{"num_hidden_layers": 9, "head_dim": 64, "vocab_size": 32768, "norm": "layernorm", "attn_scale": 0.125, "init_std_qkv": 0.0118, "init_std_up": 0.0118, "init_std_down": 0.0014, "lr_head": 0.00712, "final_lr_fraction": 0.0, "batch_tokens": 131072, "doc_mask": true}
Each number is 200 + 20 x the weight over its row's rms, rounded and kept within 0 to 999. Layers, rows and columns count from 0. The size before them is the row's rms in percent of the matrix's.

# down: layer 4 MLP down (transposed), 2048x512, rms 0.00549, rows 358-410, columns 64-127
# up: layer 4 MLP up, 2048x512, rms 0.00979, rows 359-410, columns 64-127
down358,068,252,226,205,201,214,161,183,183,186,217,200,186,199,202,178,204,198,230,198,198,198,171,233,214,188,225,219,191,193,218,203,186,181,196,218,185,175,188,195,192,190,252,213,234,136,195,199,198,190,205,185,235,170,160,181,200,153,184,212,205,222,190,200,217
up359,093,185,184,197,172,221,201,200,199,193,174,207,193,189,164,202,193,196,210,199,191,189,204,162,196,212,241,169,185,186,205,191,184,166,199,168,196,198,198,195,198,190,156,175,186,198,156,220,221,202,190,188,183,186,197,204,191,238,186,185,188,202,196,193,196
down359,081,189,212,203,214,213,203,241,216,217,220,206,216,185,219,184,196,207,225,217,168,183,175,223,220,218,179,194,213,174,208,219,176,192,213,205,222,141,196,198,221,207,218,211,227,189,178,198,195,198,216,212,192,205,203,189,198,170,207,226,195,185,188,201,184
up360,093,205,206,206,199,160,195,207,214,209,178,216,196,171,170,193,197,166,204,203,198,188,198,208,204,178,219,197,178,194,190,191,204,224,187,217,204,196,183,202,201,204,237,206,202,145,174,216,192,206,206,180,193,194,210,185,191,204,201,181,162,197,261,234,218
down360,064,190,166,194,166,215,200,212,190,187,196,192,206,212,194,174,168,190,219,189,253,218,206,179,159,187,203,192,196,229,209,176,231,197,184,189,194,211,210,201,186,184,211,184,199,194,229,189,191,143,201,181,192,243,195,196,185,197,184,203,184,179,205,233,199
up361,087,192,194,224,169,227,189,215,205,199,208,221,149,210,168,210,197,216,187,194,186,183,174,217,198,191,256,205,185,216,197,197,204,202,188,183,198,218,196,209,222,269,165,199,204,197,169,225,202,200,183,204,197,181,161,208,196,170,194,213,214,225,229,174,173
down361,072,242,175,209,197,172,169,188,200,211,221,214,196,166,172,190,199,204,206,233,236,204,160,236,175,220,207,199,196,188,201,182,199,189,219,218,208,188,183,200,187,195,218,221,208,153,212,176,193,172,213,189,218,200,173,209,182,184,216,217,215,188,195,176,219
up362,134,203,236,174,235,202,244,173,173,209,170,188,221,205,198,181,198,191,249,202,145,198,233,235,204,201,226,178,196,217,196,212,203,194,200,204,204,220,158,157,214,155,188,174,201,208,209,229,220,217,152,205,181,173,219,208,195,222,230,200,192,175,178,194,203
down362,165,174,180,189,188,186,179,219,212,185,216,199,164,183,196,221,183,208,152,257,226,171,181,231,170,202,190,238,218,202,198,226,164,187,232,203,196,183,250,210,196,201,227,205,208,188,215,201,166,181,205,191,252,210,170,189,203,209,162,202,181,245,194,187,213
up363,088,214,179,247,195,169,163,189,167,201,183,233,205,237,215,188,198,231,207,234,195,202,224,192,202,212,161,192,177,229,213,200,220,226,195,216,207,198,228,216,206,210,204,203,195,207,220,205,193,200,222,185,201,177,201,185,222,213,206,197,196,181,201,221,202
down363,069,186,202,209,191,206,219,202,153,172,188,203,227,215,186,186,177,199,230,224,201,217,191,168,206,194,214,205,203,210,180,219,219,192,219,182,180,218,220,199,179,208,224,202,223,182,182,226,208,197,192,214,215,221,180,181,225,194,193,222,222,179,216,177,208
up364,093,189,203,232,197,173,212,199,195,206,196,215,191,200,194,201,190,191,215,230,193,206,207,197,200,202,199,236,193,195,167,186,204,227,199,235,194,199,261,180,138,199,182,205,205,179,234,198,155,195,229,220,222,239,192,241,209,187,205,169,184,197,223,177,163
down364,071,182,199,193,188,186,195,191,173,212,209,203,199,203,214,198,220,212,178,194,213,189,235,193,206,229,210,229,189,179,209,198,207,204,220,240,215,212,210,197,177,185,144,212,189,153,200,213,201,178,203,248,202,220,216,208,201,215,181,186,229,201,178,229,204
up365,087,185,235,191,210,162,191,169,203,190,218,189,207,181,216,191,190,182,196,168,208,196,152,151,211,207,187,189,204,166,208,211,241,184,187,221,208,205,191,200,230,214,177,208,194,214,210,213,213,200,205,195,188,217,178,192,193,178,211,171,202,193,191,193,225
down365,066,190,212,191,181,168,190,187,230,158,185,192,221,218,211,203,187,240,234,203,206,202,191,231,230,197,180,158,175,196,181,198,184,217,176,169,197,208,212,187,217,197,222,174,201,226,186,165,226,205,189,185,185,229,193,213,199,216,204,188,176,198,164,185,210
up366,090,213,188,218,184,208,219,210,227,213,248,219,185,225,242,234,196,207,197,206,187,192,163,193,194,189,201,198,186,191,215,202,205,189,183,159,197,210,158,208,194,201,170,183,188,200,214,199,198,208,181,184,201,215,173,239,201,187,198,187,208,202,222,228,260
down366,080,217,219,205,215,205,176,252,195,206,215,189,176,175,220,204,196,193,187,179,195,245,195,191,225,208,181,204,160,185,212,221,203,218,195,222,186,186,191,185,207,206,193,253,190,210,188,221,178,210,198,222,218,207,237,241,168,167,187,225,205,222,223,199,203
up367,087,174,233,211,199,204,187,197,189,184,152,206,207,199,209,187,203,176,202,171,202,202,181,234,196,189,197,221,184,216,234,220,211,200,216,189,194,203,199,218,189,204,223,201,194,232,193,198,237,200,211,211,216,149,204,214,166,205,202,175,214,235,178,211,170
down367,073,242,212,197,195,177,183,206,203,210,208,175,196,194,172,233,200,206,197,204,194,200,167,241,175,193,177,234,195,210,221,228,201,199,172,201,195,203,195,192,179,180,234,216,205,191,193,192,194,245,213,190,218,137,185,188,223,189,194,197,164,201,216,199,218
up368,078,201,189,189,211,157,204,161,215,202,184,223,213,177,247,201,203,213,202,222,189,198,190,169,194,170,206,168,212,222,219,209,210,192,188,197,201,196,191,249,196,173,176,205,201,199,203,199,228,198,215,195,187,206,176,178,192,206,200,182,195,193,184,230,223
down368,063,182,217,197,201,175,197,203,209,169,184,208,194,206,184,220,180,185,243,233,198,204,221,202,203,198,180,219,184,194,195,242,192,169,185,151,236,196,234,151,244,229,214,194,221,210,185,175,188,206,182,205,187,174,214,198,196,199,224,178,186,216,217,206,173
up369,082,191,188,210,214,230,214,181,199,194,138,189,199,207,201,194,200,203,194,181,204,201,165,160,206,234,214,215,224,201,174,213,208,162,210,216,209,194,204,214,215,192,238,194,197,214,214,206,212,201,191,188,210,217,190,213,234,185,204,182,182,198,211,194,180
down369,057,215,195,206,184,195,207,215,182,162,193,194,185,173,242,236,195,226,230,222,192,209,173,190,214,205,202,199,189,153,213,192,175,238,161,204,228,201,167,210,198,163,205,218,177,187,261,195,198,237,247,190,184,179,208,236,172,214,194,194,182,222,219,191,211
up370,084,200,197,157,199,159,193,211,211,197,189,228,216,180,184,192,202,163,188,228,192,187,203,192,194,195,221,185,213,207,242,200,191,192,211,190,199,211,245,201,206,218,222,208,183,207,206,206,221,194,192,196,190,182,207,228,198,209,204,237,200,209,223,213,242
down370,064,189,219,178,191,191,204,181,191,199,180,215,209,216,185,211,200,200,235,226,203,194,176,208,203,198,187,179,223,179,214,229,213,164,218,202,212,196,194,203,221,174,200,183,237,190,216,174,153,225,211,201,158,152,195,188,227,202,227,215,196,195,229,168,209
up371,088,205,198,195,206,164,192,166,205,194,212,153,206,187,182,216,208,183,210,195,199,204,163,226,204,233,226,188,215,210,214,201,230,198,198,191,202,190,196,166,286,201,163,192,206,179,145,213,214,201,214,163,196,183,189,217,210,148,188,177,217,219,217,206,201
down371,066,216,197,213,199,215,174,205,227,179,207,193,183,199,186,179,188,226,219,204,213,194,193,230,213,202,196,218,230,186,197,213,185,195,185,188,218,195,216,229,204,185,232,209,212,200,194,215,194,144,196,171,220,221,187,219,179,199,209,201,188,205,179,200,191
up372,084,219,194,195,186,205,179,219,194,218,196,143,232,190,193,185,190,181,202,195,189,188,149,215,200,172,220,201,152,226,239,216,211,198,213,210,197,209,212,187,214,203,198,211,199,194,220,221,257,203,191,188,206,195,227,178,218,203,195,161,198,170,218,223,190
down372,071,180,191,212,187,167,195,220,151,187,187,201,187,226,163,215,185,249,211,211,205,230,170,222,197,182,211,201,156,187,218,203,206,178,187,189,162,224,217,195,202,228,179,200,227,183,183,192,216,164,206,190,203,186,178,193,227,199,196,227,176,184,221,183,203
up373,092,210,194,236,206,151,225,188,181,192,190,191,219,236,234,217,198,185,200,199,213,211,244,216,202,192,184,193,195,227,224,219,156,194,209,193,199,199,186,214,182,205,164,215,196,191,171,189,197,203,227,233,195,173,204,212,214,220,194,215,227,184,174,188,155
down373,070,174,235,186,189,203,211,210,181,169,225,191,196,216,200,178,164,193,178,176,138,196,183,200,203,195,177,229,189,216,200,233,199,174,191,202,201,216,211,179,197,214,245,201,225,229,195,231,171,218,141,206,231,224,222,187,230,184,219,213,179,187,219,202,187
up374,091,194,218,205,210,153,209,197,244,212,195,192,191,220,166,223,204,196,204,214,185,196,187,198,190,203,227,190,192,169,209,207,200,231,194,232,198,204,191,156,186,147,210,189,205,212,222,202,232,208,208,194,174,183,171,199,208,208,207,197,216,190,231,233,192
down374,070,175,224,196,205,210,196,195,202,191,162,167,189,182,221,201,167,196,168,189,206,202,218,233,214,192,203,188,161,184,194,211,173,207,212,176,235,190,232,211,240,190,232,219,173,212,166,186,197,213,192,203,173,169,218,208,209,168,229,204,203,202,228,184,193
up375,085,202,237,168,186,208,166,208,204,198,169,189,195,214,158,189,202,216,195,182,200,200,198,220,204,193,173,227,200,178,199,199,151,209,201,203,209,196,192,205,146,180,210,207,203,200,240,182,184,209,205,208,198,207,196,212,225,191,208,229,229,204,171,190,237
down375,073,182,198,198,230,213,235,202,189,218,205,191,213,171,187,214,201,208,162,197,222,197,224,197,233,216,241,202,185,190,177,150,203,217,207,200,206,200,195,143,168,202,198,179,165,218,247,223,235,242,178,216,192,187,193,189,220,215,205,187,198,208,225,225,183
up376,084,187,252,179,214,163,225,215,212,207,179,191,174,206,195,201,199,175,206,191,185,202,223,183,194,190,210,182,206,201,201,206,211,241,197,224,204,205,182,215,152,185,212,196,194,242,166,203,187,203,220,224,213,210,194,190,167,237,205,180,200,175,209,210,215
down376,068,223,220,173,187,202,192,169,198,188,208,194,200,212,225,189,206,210,220,228,194,198,199,196,220,215,215,175,187,179,202,202,221,192,244,224,242,180,176,231,205,187,239,178,218,204,186,142,174,216,199,194,169,170,205,196,222,201,213,176,240,235,184,207,182
up377,083,190,203,180,238,182,214,178,220,199,202,170,191,215,200,198,193,195,196,220,206,197,180,276,202,175,212,195,209,215,161,201,234,230,176,177,205,205,183,189,230,213,197,189,173,218,175,218,214,197,218,187,212,209,203,168,242,180,202,191,181,203,150,207,194
down377,067,241,182,205,170,192,195,195,196,217,190,192,210,244,189,207,155,208,199,194,222,218,177,198,212,197,166,203,250,192,232,229,202,197,195,233,180,196,215,211,207,169,234,166,184,194,192,192,205,197,201,174,214,200,206,208,196,216,193,196,195,214,187,190,210
up378,089,212,203,173,204,206,219,198,198,204,157,214,234,198,225,202,197,189,194,193,201,198,211,165,199,193,249,175,188,187,241,196,231,188,187,194,198,189,229,204,219,206,180,196,182,215,154,211,247,204,201,180,202,195,161,221,198,170,193,217,179,195,208,193,266
down378,074,203,174,199,210,167,183,203,224,192,214,182,208,224,161,191,192,211,225,181,204,213,187,225,183,182,169,204,213,191,207,205,184,211,201,192,160,193,223,172,227,184,249,192,232,197,198,185,170,177,190,185,255,215,217,164,183,202,207,229,174,185,191,172,216
up379,086,194,185,187,188,223,150,168,230,207,203,229,158,224,174,181,200,252,191,181,178,199,179,209,196,195,191,190,212,231,188,197,200,221,181,203,212,211,221,170,195,222,178,196,171,208,219,194,203,203,177,191,205,185,170,195,239,200,210,205,199,200,202,252,187
down379,069,249,164,189,182,205,172,200,223,215,175,189,210,203,211,199,171,187,238,208,205,188,185,202,214,221,148,180,200,193,205,212,220,177,224,219,201,167,187,211,197,165,187,240,193,186,224,190,187,212,250,169,193,186,186,203,142,205,179,195,193,195,181,172,238
up380,241,167,201,209,207,194,189,208,208,205,194,197,167,218,206,220,207,208,161,200,186,173,207,201,207,210,240,211,218,223,214,206,213,207,196,193,161,194,220,207,204,206,226,194,200,203,195,186,187,255,184,205,196,177,175,216,203,193,177,213,207,192,220,163,186
down380,293,234,212,202,210,192,212,191,200,206,228,199,229,194,207,191,201,208,236,149,140,216,234,185,255,201,184,196,203,173,184,195,210,194,171,216,190,193,168,177,212,224,195,224,205,194,191,204,230,195,201,204,169,207,222,178,213,191,239,196,182,151,192,208,184
up381,091,190,211,204,205,190,218,202,192,192,202,197,232,196,190,196,195,161,188,224,202,183,164,230,203,192,223,170,182,183,219,196,176,192,188,218,184,215,224,194,185,189,174,192,169,198,163,203,196,200,208,197,209,193,167,183,199,194,191,211,202,186,186,187,206
down381,080,223,185,206,204,173,169,218,201,183,233,207,186,218,195,214,201,211,222,222,220,197,191,221,203,197,211,224,190,180,211,211,179,211,181,246,184,210,202,191,198,194,213,193,217,210,193,161,177,198,187,200,199,163,211,222,176,175,226,198,207,176,212,148,198
up382,092,173,215,223,196,179,195,174,207,175,233,166,213,205,225,202,207,206,191,199,218,217,212,170,196,218,234,162,208,239,163,205,186,200,202,211,196,199,207,206,200,179,166,176,190,211,156,228,213,199,208,193,185,183,189,171,198,178,197,191,176,193,233,180,206
down382,082,224,200,185,197,180,188,217,213,178,192,219,204,223,193,175,200,229,233,203,174,199,169,249,202,203,156,175,205,225,179,230,221,220,184,182,188,200,212,187,242,209,232,197,207,205,193,141,191,211,207,171,230,213,209,200,182,202,194,210,168,221,205,182,210
up383,088,184,195,183,219,178,197,180,199,200,198,184,159,233,181,207,198,199,198,180,205,196,194,196,211,217,201,219,187,179,201,205,207,197,196,240,217,196,180,240,222,191,223,209,219,223,196,203,186,203,202,217,222,184,197,189,188,230,204,189,224,239,192,209,184
down383,068,217,202,172,179,177,179,201,236,215,207,183,223,191,207,202,167,170,171,178,206,183,191,199,218,213,190,182,214,189,205,187,200,207,178,208,207,221,213,173,198,220,239,215,187,221,261,167,235,194,203,164,207,196,195,231,180,185,186,199,194,241,204,206,205
up384,090,217,206,208,181,213,208,219,184,214,178,200,171,195,181,217,188,182,186,244,178,196,184,181,195,215,185,212,207,185,229,191,230,228,186,184,197,201,224,177,222,159,135,177,175,196,213,213,190,196,182,188,206,252,200,199,206,195,199,197,168,212,204,179,209
down384,074,206,167,221,196,189,159,209,219,227,227,210,207,188,186,203,189,183,213,192,223,194,188,175,195,175,207,218,192,187,226,221,210,197,227,206,182,200,193,191,171,185,179,230,230,202,169,209,229,221,178,228,195,205,202,196,212,225,210,199,196,179,178,197,217
up385,090,198,222,249,192,199,186,221,193,190,185,245,210,200,172,190,205,192,192,207,193,210,203,195,203,180,187,206,215,243,177,206,217,217,206,184,192,205,184,214,181,192,173,199,188,158,177,208,231,193,215,167,206,212,203,212,209,185,194,211,232,207,206,150,208
down385,065,242,188,215,215,167,200,191,207,203,204,224,200,206,191,209,255,221,214,236,183,162,182,195,195,198,195,197,216,207,204,215,186,212,208,200,184,195,175,228,188,227,209,195,227,181,174,178,163,197,200,182,226,238,200,212,203,202,210,228,190,205,168,206,187
up386,307,233,209,192,202,200,193,196,208,192,202,196,249,183,198,197,203,206,197,185,210,233,189,199,199,183,169,202,170,193,198,193,202,200,240,214,272,191,185,189,188,200,169,217,183,197,197,248,205,211,203,190,224,205,211,204,190,189,204,178,192,208,192,213,203
down386,461,217,235,208,184,211,221,209,181,192,226,209,239,229,193,183,200,200,243,160,170,202,211,194,204,197,132,187,197,213,190,189,232,225,153,200,179,195,199,197,210,214,197,200,207,193,194,176,239,176,208,192,166,234,223,207,192,207,210,194,226,178,193,195,157
up387,103,192,194,183,192,182,192,174,198,196,224,216,240,227,207,188,189,211,190,229,176,184,219,193,195,180,212,199,190,230,189,209,188,127,204,188,190,222,198,213,210,182,173,187,159,224,190,216,206,206,188,236,189,164,167,212,188,197,190,198,213,208,190,192,186
down387,119,193,214,198,183,214,203,213,215,198,212,205,185,201,197,210,186,224,248,198,204,214,186,226,195,220,157,199,198,194,193,237,192,198,207,200,186,202,196,168,230,195,197,243,251,194,203,149,181,168,212,185,223,198,213,193,192,198,218,203,192,162,184,188,191
up388,091,214,196,192,184,183,191,182,196,217,190,187,212,210,197,187,201,200,194,206,185,197,200,212,198,186,227,184,193,222,193,188,171,180,183,188,199,208,208,231,197,233,162,192,193,210,128,213,166,196,220,200,183,220,172,204,210,203,194,210,167,199,171,228,201
down388,070,232,210,217,191,179,203,202,205,198,225,222,202,188,207,205,207,216,231,212,221,212,194,220,202,200,181,198,221,212,211,223,216,187,248,222,213,173,182,201,201,166,231,165,238,188,190,203,184,184,193,209,188,206,205,189,203,206,226,213,205,201,178,182,217
up389,087,213,178,224,207,204,199,194,214,207,187,172,256,158,241,225,205,186,204,247,197,194,217,226,199,179,221,204,186,185,204,204,212,206,183,178,195,216,160,215,264,213,211,196,192,164,187,210,221,204,185,228,206,194,192,175,176,206,190,189,175,213,205,187,184
down389,081,193,190,195,177,200,195,249,183,193,218,186,190,221,190,191,198,212,237,201,201,243,187,214,183,241,180,209,194,204,195,212,200,179,191,207,213,212,185,202,208,169,218,218,251,188,194,170,175,139,181,194,202,192,202,214,183,200,215,234,189,184,170,203,203
up390,096,189,188,184,222,222,155,198,211,194,209,216,215,198,215,173,199,170,199,238,192,197,222,198,201,229,212,200,229,161,187,186,162,169,210,203,202,205,203,179,129,235,197,195,224,257,205,208,212,199,201,190,201,191,236,218,166,190,215,206,184,202,173,187,203
down390,074,188,174,196,193,172,190,179,206,229,217,215,209,191,199,203,193,179,215,234,205,189,201,200,180,207,183,202,221,193,223,203,200,169,213,194,209,154,181,259,189,175,189,203,207,168,225,189,185,203,239,195,189,184,165,183,165,179,190,181,208,196,191,179,199
up391,086,192,203,227,200,207,209,188,193,197,207,180,196,210,194,182,196,210,190,209,206,195,183,218,196,203,241,191,212,250,171,198,153,178,199,233,203,203,216,187,204,171,207,210,197,189,206,216,206,198,188,182,195,221,197,161,212,216,195,166,171,198,228,198,192
down391,058,236,197,202,176,155,221,184,194,163,196,215,178,220,217,196,197,231,218,193,202,203,206,200,237,197,205,201,203,194,211,227,209,234,188,228,209,199,189,192,184,196,180,196,173,200,198,174,192,184,232,238,192,164,210,198,182,203,205,189,184,250,209,214,194
up392,088,195,209,201,213,187,227,212,233,209,222,179,193,217,182,207,200,211,188,218,201,191,188,193,198,192,235,197,185,256,203,204,194,192,202,200,192,205,169,229,215,179,186,205,190,157,192,206,143,196,145,216,212,214,192,177,163,232,194,205,185,206,248,188,168
down392,062,215,204,220,242,206,187,201,225,230,223,222,201,191,177,194,212,175,215,184,202,200,187,234,177,184,189,207,173,187,212,186,200,188,217,205,173,190,224,183,225,199,194,185,202,227,186,150,197,195,154,183,198,158,204,200,205,183,216,176,177,186,215,195,229
up393,095,202,198,209,214,204,153,224,220,211,214,228,219,223,196,181,208,196,203,207,196,187,189,208,195,227,220,201,195,185,233,185,179,181,176,194,200,204,184,184,193,220,200,211,205,193,203,214,178,202,210,217,201,196,182,203,188,207,196,234,224,190,182,208,211
down393,067,210,181,197,203,212,199,175,193,244,197,233,219,217,206,172,176,192,198,205,206,214,185,215,165,206,208,176,211,223,213,188,213,158,229,226,175,150,210,220,205,195,231,210,226,197,196,202,200,174,207,166,209,251,206,179,204,162,210,202,215,183,200,197,191
up394,088,183,199,236,219,224,232,195,209,199,225,130,200,183,186,190,193,188,205,193,210,187,187,207,206,228,204,193,213,164,174,207,233,233,213,181,196,206,225,216,219,233,210,203,202,218,210,204,206,201,176,178,202,223,204,182,219,250,198,187,195,193,214,239,176
down394,062,206,206,184,188,176,201,199,214,196,206,180,187,193,214,169,171,220,218,222,208,188,213,216,189,220,204,202,226,125,234,187,171,197,201,186,238,204,172,204,239,197,194,198,204,213,257,176,198,179,208,203,179,170,205,229,207,201,241,191,189,212,181,217,183
up395,086,190,182,207,203,204,142,162,165,185,210,208,194,183,162,177,207,158,190,216,196,189,187,253,203,209,230,188,195,189,220,192,161,207,194,194,198,231,228,224,215,172,170,209,194,189,193,199,246,192,179,193,193,183,180,194,203,218,194,209,236,198,170,197,179
down395,078,222,214,201,171,188,175,202,207,208,210,212,217,205,193,193,191,218,211,231,194,175,206,204,204,227,182,215,186,204,192,227,192,170,173,209,206,199,180,190,155,197,188,178,225,190,198,175,199,226,216,205,192,225,174,215,184,211,199,195,232,158,176,175,218
up396,096,188,230,229,214,251,175,170,194,196,150,219,204,240,145,163,194,211,202,182,200,191,215,197,198,182,219,175,165,219,199,200,207,183,181,194,206,211,165,199,210,217,164,204,187,195,190,221,190,200,206,151,179,174,177,228,190,226,219,161,200,193,186,224,217
down396,082,202,194,231,197,174,190,191,189,172,198,204,219,210,179,218,183,205,234,197,204,191,188,255,185,200,183,169,172,203,203,229,233,174,204,179,178,221,217,185,212,197,214,191,225,182,188,169,204,187,205,177,225,273,175,191,218,194,182,194,192,227,215,168,216
up397,092,204,221,141,215,207,195,176,189,184,201,205,174,206,202,186,210,185,200,141,204,203,166,218,193,178,206,170,194,161,166,199,193,198,202,171,203,191,178,189,199,199,231,208,195,173,175,212,204,206,222,180,209,198,222,181,213,183,203,205,191,220,196,220,196
down397,061,216,215,214,260,197,189,206,158,197,170,189,183,157,198,213,195,192,198,196,231,184,214,210,235,199,184,232,191,203,201,212,218,185,202,204,196,183,221,183,214,174,237,175,152,202,169,223,170,231,188,196,204,205,181,170,175,199,188,189,215,198,214,171,221
up398,090,194,169,206,208,201,194,216,208,194,222,184,196,199,193,191,206,179,201,178,196,196,190,215,206,203,206,211,196,170,192,196,193,177,173,190,205,193,178,173,207,217,199,199,209,192,233,214,181,201,167,176,200,227,185,210,166,239,200,192,175,195,156,248,197
down398,071,197,180,203,253,196,180,197,229,221,209,186,219,194,208,185,192,192,182,189,237,199,214,218,204,207,224,181,223,207,221,159,169,217,212,206,161,186,226,186,204,220,227,164,186,240,235,213,217,178,207,200,195,222,200,205,194,197,205,188,185,237,190,230,181
up399,097,212,209,211,177,242,222,187,191,195,178,161,200,166,181,191,202,156,199,168,180,202,187,186,196,199,201,190,213,212,203,205,180,209,185,212,194,216,212,200,156,179,187,186,172,210,171,208,169,194,183,161,196,212,173,185,168,176,198,164,204,193,174,213,196
down399,066,245,214,199,200,189,177,188,203,191,185,218,200,197,232,207,201,209,269,225,220,203,196,231,228,170,159,185,209,182,209,216,205,205,196,214,204,186,204,187,189,158,192,223,210,190,210,196,190,194,208,205,185,211,223,207,201,228,200,196,211,185,172,183,224
up400,091,215,185,179,157,192,155,220,217,220,199,248,213,222,174,214,203,181,206,182,195,193,206,202,201,162,228,213,199,173,178,185,228,177,189,215,194,209,228,175,197,169,177,191,218,198,177,195,198,199,175,196,216,193,192,222,256,179,192,201,228,194,252,202,232
down400,072,187,170,220,207,204,194,216,197,235,177,211,214,153,206,213,245,206,179,224,205,177,210,155,249,204,235,208,188,184,206,204,204,203,177,221,215,185,177,218,184,222,157,232,172,188,246,180,173,211,221,205,197,209,200,214,192,196,212,216,234,168,211,186,191
up401,082,182,181,185,179,175,186,186,212,209,196,219,191,202,182,209,195,200,199,214,177,191,246,229,183,213,205,162,197,183,203,196,214,196,196,195,190,195,212,202,229,179,216,217,191,235,232,189,204,194,203,184,219,215,253,195,191,207,195,185,163,227,237,155,149
down401,067,219,218,223,181,200,174,201,190,238,215,184,185,233,193,229,181,176,242,208,227,188,204,217,205,165,206,206,157,179,250,222,217,175,194,218,210,190,203,235,171,153,196,203,201,186,182,188,185,214,214,176,175,170,168,187,209,191,196,200,199,195,196,155,217
up402,098,190,224,211,207,177,206,188,217,188,187,189,225,193,218,188,196,207,191,188,168,196,205,215,199,191,217,213,202,202,206,185,193,173,188,192,193,219,206,208,206,194,159,193,191,205,212,227,224,198,199,219,202,237,161,196,208,198,199,196,155,216,139,188,183
down402,116,223,188,220,209,160,193,206,225,203,237,191,195,219,177,197,206,220,220,246,236,196,206,235,210,199,198,239,230,179,229,211,190,187,229,237,173,183,192,206,204,179,227,205,244,169,175,198,178,188,205,203,241,196,169,201,202,204,197,178,205,193,180,175,193
up403,136,172,202,209,195,203,178,222,206,195,210,206,182,215,191,165,184,178,174,211,174,203,203,194,203,176,164,198,200,194,176,197,226,211,204,200,199,198,226,226,239,201,185,203,194,211,229,198,213,188,185,178,214,251,217,194,213,181,193,182,192,195,227,204,201
down403,147,229,204,199,192,141,200,181,206,206,224,202,171,212,192,225,239,199,242,186,232,190,178,211,216,177,220,237,212,207,225,224,196,207,221,216,180,205,184,202,163,171,212,213,172,181,177,225,199,207,208,216,199,177,186,193,215,217,201,189,204,201,162,188,223
up404,084,196,185,226,219,196,159,204,189,189,160,196,214,219,205,222,199,196,200,218,211,217,185,217,196,228,194,184,212,237,165,224,208,227,202,213,197,200,187,200,188,185,200,198,206,213,166,200,200,198,212,232,204,210,212,220,225,203,197,189,178,240,216,189,159
down404,061,228,226,211,215,189,222,201,199,210,218,177,180,215,211,206,225,197,223,186,161,204,190,229,213,201,194,224,192,193,174,227,184,215,177,220,214,193,196,184,213,187,189,180,202,216,200,187,202,235,176,197,170,182,179,224,240,173,227,192,180,228,227,205,214
up405,093,203,214,208,193,144,172,217,193,202,165,216,179,208,198,213,183,178,212,200,200,199,186,151,196,197,207,207,200,187,159,206,207,174,207,177,191,208,249,172,161,180,179,195,184,204,217,209,155,192,190,203,217,188,212,224,224,162,200,209,205,216,213,162,185
down405,071,245,213,240,188,238,166,179,176,199,211,210,181,218,184,204,207,198,193,206,189,190,194,241,209,201,195,181,177,150,232,242,200,223,198,218,191,202,198,208,181,186,205,212,175,170,156,208,187,199,206,181,239,211,163,217,191,239,169,189,221,229,192,181,225
up406,089,190,158,193,203,175,195,185,199,188,211,147,213,187,204,180,206,200,191,174,189,186,215,227,187,201,188,175,193,182,211,182,222,209,188,191,201,209,213,180,206,203,161,201,210,170,205,207,210,195,169,222,198,223,189,183,178,229,203,213,191,221,203,182,195
down406,073,208,181,193,205,201,159,205,204,206,204,202,229,196,174,207,158,194,240,204,233,221,172,223,208,179,177,229,223,217,215,226,193,209,188,183,177,201,216,196,209,184,206,198,196,202,201,201,183,213,229,203,215,185,192,194,174,186,203,218,203,209,192,187,211
up407,092,181,221,194,203,156,201,191,194,208,185,197,208,235,216,202,200,203,197,211,215,184,177,198,207,199,207,190,190,165,178,203,213,205,207,227,198,203,169,213,210,189,234,222,185,184,169,210,155,200,190,185,208,181,224,202,211,184,204,181,230,208,216,199,191
down407,066,207,236,224,204,159,212,215,188,206,225,207,188,221,201,200,213,187,186,244,231,163,196,220,186,205,196,184,188,179,239,155,217,206,198,220,175,185,189,212,213,165,192,183,182,208,209,155,220,200,206,192,190,184,199,232,210,200,219,187,240,178,222,199,232
up408,090,209,211,204,212,154,245,229,217,219,180,192,210,189,192,193,193,210,202,207,210,192,182,190,195,176,221,187,199,191,158,208,204,181,207,204,194,204,226,207,250,201,183,195,176,169,207,200,182,198,211,192,216,208,207,215,191,186,203,178,183,183,259,202,216
down408,068,182,186,201,190,157,195,216,174,218,179,209,206,210,210,216,242,194,185,214,191,205,205,192,200,184,200,201,207,170,218,242,173,192,188,210,225,191,223,237,199,224,175,224,194,209,178,174,181,194,220,213,196,193,247,204,206,195,223,210,179,221,218,220,186
up409,093,206,221,200,179,201,243,203,205,183,272,205,250,193,200,172,194,224,189,180,196,198,190,191,194,184,185,211,182,206,183,210,184,181,207,209,193,211,173,175,168,213,196,191,186,188,224,208,199,205,170,228,209,202,197,189,193,185,199,186,230,192,222,200,190
down409,074,201,163,204,236,175,158,221,201,213,205,183,198,220,184,195,218,214,207,210,196,206,199,217,173,213,207,224,175,183,210,183,180,189,206,213,168,194,186,214,186,208,225,196,221,219,197,190,185,205,200,227,207,177,207,209,187,198,203,202,198,166,178,180,180
up410,086,219,199,218,181,184,212,166,201,203,195,174,191,186,222,196,193,194,197,239,210,188,201,187,211,208,192,201,216,225,194,209,204,183,203,211,202,211,234,202,238,215,212,200,187,223,201,208,144,197,208,193,208,191,175,182,210,194,206,179,214,195,182,204,204
down410,064,194,167,204,198,202,208,206,171,197,167,203,204,193,185,202,206,210,219,226,160,234,180,179,210,203,182,204,194,233,184,209,207,232,181,178,197,233,195,196,224,210,165,219,239,190,211,163,185,198,209,165,212,248,221,207,173,231,165,194,194,182,200,174,185